config.toml
n_layer = 11
d_model = 192
n_head = 6
n_kv_head = 3
head_dim = 32
d_mlp = 576
vocab_size = 1940
activation = "relu"
norm = "rmsnorm"
norm_place = "pre"
norm_eps = 1e-06
positions = "rope"
rope_base = 1020.0
rope_fraction = 0.5
qk_norm = true
attn_scale = 0.393
bias = "qkv"
tie_embeddings = false
parallel_block = false
extras = ["some layers without attention", "shifted keys", "gated attention", "value embeddings", "hashed n-gram embeddings", "learned residual scales", "skips across layers", "capped logits"]
init = "normal"
init_std_qkv = 0.0243
init_std_o = 0.0
init_std_up = 0.0243
init_std_down = 0.0
optimizer = "ademamix"
lr = 0.000505
beta1 = 0.9
weight_decay = 0.32
lr_head = 0.0045
warmup_steps = 403
schedule = "wsd"
decay_fraction = 0.683
decay_shape = "pow"
final_lr_fraction = 0.0
batch_tokens = [8192, 16384, 24576]
seq_len = 512
doc_mask = false
train_tokens = 81660000
steps = 5580
dataset = "wikipedia_en"
Each number is 500 + 25 x the weight over its row's rms, rounded and kept within 0 to 999. Layers, rows and columns count from 0. Numbers have three digits each. The size before them is the row's rms in percent of the matrix's.

# layer 2 MLP down, 192x576, rms 0.0696, rows 160-191, columns 0-143
106:506512465487516494484527494481478473485473476491474533474499517505463510479451460467473476507504490491495516502487472504489524529477467533469464487479476469475482489513498543468532502439490485510484460509495512485482469509547499517450512481543497487487486475526502474485478521484473516491508487503507462461493502520479482498478462448484499512474497508496474485505497495532487513508430488512519515477552451458499509478449481467495506
099:487510486503468512477485449512546501526530484483462480530504509445472508482451477495472486499443485511470507504503521524520472513485538480493495483507506503474534510485534536538490516487534467441441522495492499503512526450520462537536421480532504512441510493509500485494560494512512435519540530517510472507495508488500498503465514508537497467483509506497520519482470521509486496455487501506479479561510551482518508476465495463512492
095:528495519504524509458507482503461492538450494495468604499541496468490456507505509511451469493468478518532499496476478511519505532495460521481474485499529502504506493493515564523497487556497509527473570500466493499509491446474513523471525463488475508483457463524474508495509558462430567481555513508482509480518525496456524541498484522491531575498522497513517501513523534519499528479527497535511508508563471546514506514492500508505517
100:501499480501473490534494523521506503489524520527502502523496505538516530487506521517561491482547536515486491469502503458510504517505509489510529495525497489538503512519522540509504496484555524462486543516478515547515514458497462552457492503502473503503510535474477536515515473518517512524517489492489484556500460473506498499510483508505520471541458506501484498496524493513490470497496498506440508533474506517481521502537512507555543
090:528501530458523509513496517480504474503498481484516615519512486459479501544446496486522499526527511538509500533498522498435485506516507465528552482526490500496495490492509491488461518507468505459532471502497514503515484489497514501537519496511484508552489461521507506539483490512557469495486477486501517490514504495567510472495501530541459512482494484505465500530492462530495524504491494497479488476475471462495496460500498501471475
097:528491488483487479513468455466475507487483473494516500482483539446512512476492484547481523451557463485514529524448491559517495482494478529511532520529550505502482498481467511464505486484495538484516541487494476550532537460508524482487523535487449499497446502525550490503515497509483504506497479522489540463462477464492494478460501421520505527518505480501452512501498509505489486514468518489500503507548491509527485480482512521482494
094:475507542445496529488480527466520487452492503561497494550527547501483482508480509512511559482520505496493505492472453448494508517487529482512548518536500488521533517507478478477476504515513495510500507489472502497515512451518490466545512509525517518457531557462482505448548498513508496477553552489466509525488526555499473495525510507512472453454489524507543489515517498520493526546484538520476479487509510514465507539504516510530510
098:527505510476472538515485497523526514492505486482529420484480494515539532467536553494473499498481480467438541526498549490537510508500477498514495487485520490518494524522486504499536537515494494503505517500523510515475513502526539496516433496461508525510502518556546479481554500493487529498497481493479494529519532523551535498501515495496511466562478465509518530493488537511504471473508537483497502507502523539491505488484530485508498
173:502514527522497507479508522514486507524527521504485470499505510502528548510525493522480459486477488526541551483545525506546504544492514547490513516521509492502526513515542515523512500515506497513506511509543525547506510535524500549508533494495503518509535501526546501508556505514477517481495506510539541553509526527522530516504503512497511481513504472572471541500477564516503522543504500519495492555531522499526496505505498479513507
099:492523502492532491495518445502497482549556512452490540464444480523486462473466495517488488512506540519466502477470526434517498488482570530508495570478505513511515475515497493529508497518490505518465527509501474522489528556473505491567501503495495510512505464536519529458515568511498488473477520519512504451473462508473468493483521540503495512499575525486506494479474528504504510474515497505523478496570473495510451485519513484490478
098:493501518541487509449572519485494464547512497514478477466486523469452472507470473526514496491500514492465490523515519470483479473515534456481499519481449513491460433509490535483453473460511486497501497493540486483505482520524528525537480516513534502503512443497467496495502513482559527470517523523468482476505495554478447497516503498507479495498495495523493489509485513511478506522467494491483480517512498494498473524500518470461499
101:514499507509479475512476542487481502493450510482497507452502485520499491498500460488508484492477446513483498471455457485477508481529481498486504472496512448483504493469461467482480501476495502546474533481504496497511519444476456493479502491453506449483526488470535495494471514504462460479516524492513540543499500511521516502466481475494494517472462479483426532505457497527443441456499496512467477499498463498530538516471522490453500
095:520480481511474489487526493465434534504555495495476466500444499468540509481550495461544494507452556520449489570534490528500455498502491498500493489520537460492496490491478476479496501462476508544529530505493493497484484536502493434490539481483549475493495514480501532505470517501453499497453515489470532486491521437540520518489498472474525464520487491505495498482471510518465525458532506529472471518478495497521440513535494510504474
093:511512488513508469493517487522497522528531511507482503456512497480487498525509519497509492541484439495516527505535445514477476559487539461481483487522471491503522491503487508513498522440525473519537524494498549524459510518494500513521465495480508501464516530528500508492474492498504526517542524487512498503519562516521516493492518505506497488455491502528506537503478493481470512492487469511504478528569492503525501508482477521518521
108:520511461522471498490452562475499466490471519543542540505519474492516476473501498520479549483510523486482501464479480500509502464517515497503492472489515491518484513497461471526507524505500498483507478493497506487551519542494521514475563489503499468552488469471483522532561511502466510502501514520490508500529517486495478520513501519523539559514534491510532485491536575498497500490483500524468508484486512501490575508502516510532505
094:497479527476524491470506495521463452531553492539502471472501509526483513498497526494452458457506485481551482506458571501484487476504474511469502476521506521486483496556461558490492489501506500527482536511470496508521454467491510520516480520495508512512462477509487501504506501483500483491510496524497487513545499479463503530490503492524537519523481510512491484521502549499518442560461499421490509497479494479477451495552518466508515
101:522506479487514531550486513514541501559514486529484450499501534529490503446495529453552513505482496505509499469515562504507540491489523500492515483545513530477511474540494527530457517487489500517466481509498512501508512491481434499513483483460495539490503498549484508492536516493480528518496540502495475493543465513467494515518495516501480494529492496509495518543470528530534501539481521459514544504535535505502510498512465441522529
096:472494528497515469511548483525511506492491476482495508450462471553550436470503515544494512472495544542443501466485506489545534486498530546492520502501516498504518489573507508505508437490475508562496525500492443508503562476455507474515492509487501489518499469487507524472482549517452486502480524520517516473458463475478454501510483509510497476504497493475498482488533488493507511487544497516484475521477523523456497469561530485484467
104:537462503543506516490516507525520534503561485503514493474505521490506520459469516514490465513497494517513543522503481484470495528512494517496554498495501504509476494469475523468520455488483515513493517506541501524548481532502495482498500521501538492486515487460494486502515444502522491497498507507528524465493459493502554491484483502513494439522450479503456545504487465483494488523534480496529512497426514486476494519489541488534472
105:524522478513539464486513462476476519528515463480513480506504510501570507518509524520483458483463511502527476518505514516495508503531491524477503496507520440491489465519524521505519482537508530549491557505547464515498537524510487487452518500522526520523463493509558548495511484516442548507491464557508509498534450517433511534501521509492522504513464488477516525486502518481492514483490520505460535510474487491542510492523528475519501
098:515471471510471510525460531488529535522568495526518524488495525484528500495509563516473471443514499486461534449480504513503519501512521503486515477496520557514429539479501512522517464491505531485486494513522492484476425516488527541514521519472488537516491515553502548506496526518520491499491512510532532551488502554489482533515509490496497482456487515505498507490481503492520505525544525546510479501535513492481513504513505481486489
087:457533464513448501511502534505489510451518520516511530573508510517517527499499510515460503466520490477486507473505535521535518500513486520522511458477561486484501517529531440503530502488549487463506514509505485478477511501505541569506481503497477524478553543502480507489543452495633511512502495517497489540518500484505519525465518476502512465526482511494492483461469476470518483485538499466493482503533518519510547500507527480481510
102:496482492467480478473489475514517510515508508502466516467479498491499499464444438514484505464488475495496509471500494465495490501487539500478498473485504462483488510460505487482479513486493480498496530492479516513505477434514475513449519473471514460491508515449456476524546475499501471514506503534494541531499501525515485514480488462506487486493505515519474546487443525494447451449477461485442515564502503491518493474485511474479494
101:478492497488508496458506458483482497505521561510485505504491466508512507494526480508513516486482498464521505519519447503454487522457474517485488492510516512485527475490512498491451523536526437505494552503484510519502481476465471503498501451501489458494526534485495449494487445513580497473521517469496506514473509494473532458526510523482490497486484449521456476498556494489453523452516483463529498512480529519475490511493487507476464
093:496461507517502504485516523498532497500532490500491509515483503543494463518494496501529539532517457532488510486530549483467502503509546512506523539533478500514537484487539501504467453509476485493469480508485468491548497483480489506504504503483521513509520495508518493494479544500519481494497575462557495498531489500536544494485489547515491530522500480496525475489530494488518519523565485501492433492583537508487505481508462480497498
100:500492495507494512504509506560552497505548467482500495486514493515520529501499513515466512518550453532512468479553517511527460513515501464502504505543465495502477511534505534517510488467527525421522521481513512498560446542535498488490509514462557520481521471515513450520471422487508511485526497482483469506515512505519520486519493516509512481547482473480457475472464463507512487486508522492469519521438543494516515489527481528519514
101:521512505467512506479484436483478511583504438494509506488504509505525498468496503504468468464473545459495487525488541485532484464501534527529489500529499464513485502534510563512502486512514531537504536508473473493469531551518553530543483515511483519458465480550468526504535470519521519504446520492514469512465503521472482521489504476494524512511513503508502475509514531507503455566476500489521498506528487481458501491494519510502526
098:504461496464525470480467471505458461500484523517466513488527526512508501520480447496452526509471487484507503488493497490501520454449504520544538534514449487494513514502511496506503495499490484530521519465444449508503500483475514526483500510493474512535453489474545497478521508497545489512492484472512507520469465484484462461501496550511487487455517508506456441513512533506514497536500476491467481491494490463441470476493513502499484
091:498560494500516497503494515453515522507540517536492472526506505502511508501520508471519520490525521461511535458518482532497507545500456520507477496483558540483493516511523518515456540505537474506502547509539529527450503503520511507526488482473519461492513486521504448523537487495476539501523474484524492528515512452499494515520511508499529529517525505525462529513498469525452541493523507519490524506560488510509499502465505493504536
093:500480478493477501514521455472462525478476535548492468493501479489455520511483452494471479484453463463521531554457501467490484495496491504485515531485476493477506508511486472489496481488488490515471509522521486502465469470509577515532485482486502482542480463509555472457499458465536447477527508507502493489499479515495483446470526514475494478485542478504456509490505500492471472535510484495494480481536474500483475539469492514509502
094:506529491482496517529510473500495560513491495499488479481492515476531522489507550516486492466495497480485472487471497507462533470492506496498560530489513519521526519517513534518512479479494495473499520506488509494448549472533476506525527536532469481576499511502512476514494547507503517456497457563515536493497498465506474502482508478509495461488491486488494517481502506501491466505541549537541480480523447502519469480508517501490503
099:493546515509518502517496499510502470523557513488524467483498544511498517536526500487501526512555504495488455539497490486528483501529498475540521500512515494458513549524519491535539545514513516505472515487485500448493491513542470493490501519512520488493543508513503544527489470502507533479524469512498502512525534537532548497514481514512521480510560515491537501489553543519489509508515537544491497486529529488504524485521548497500525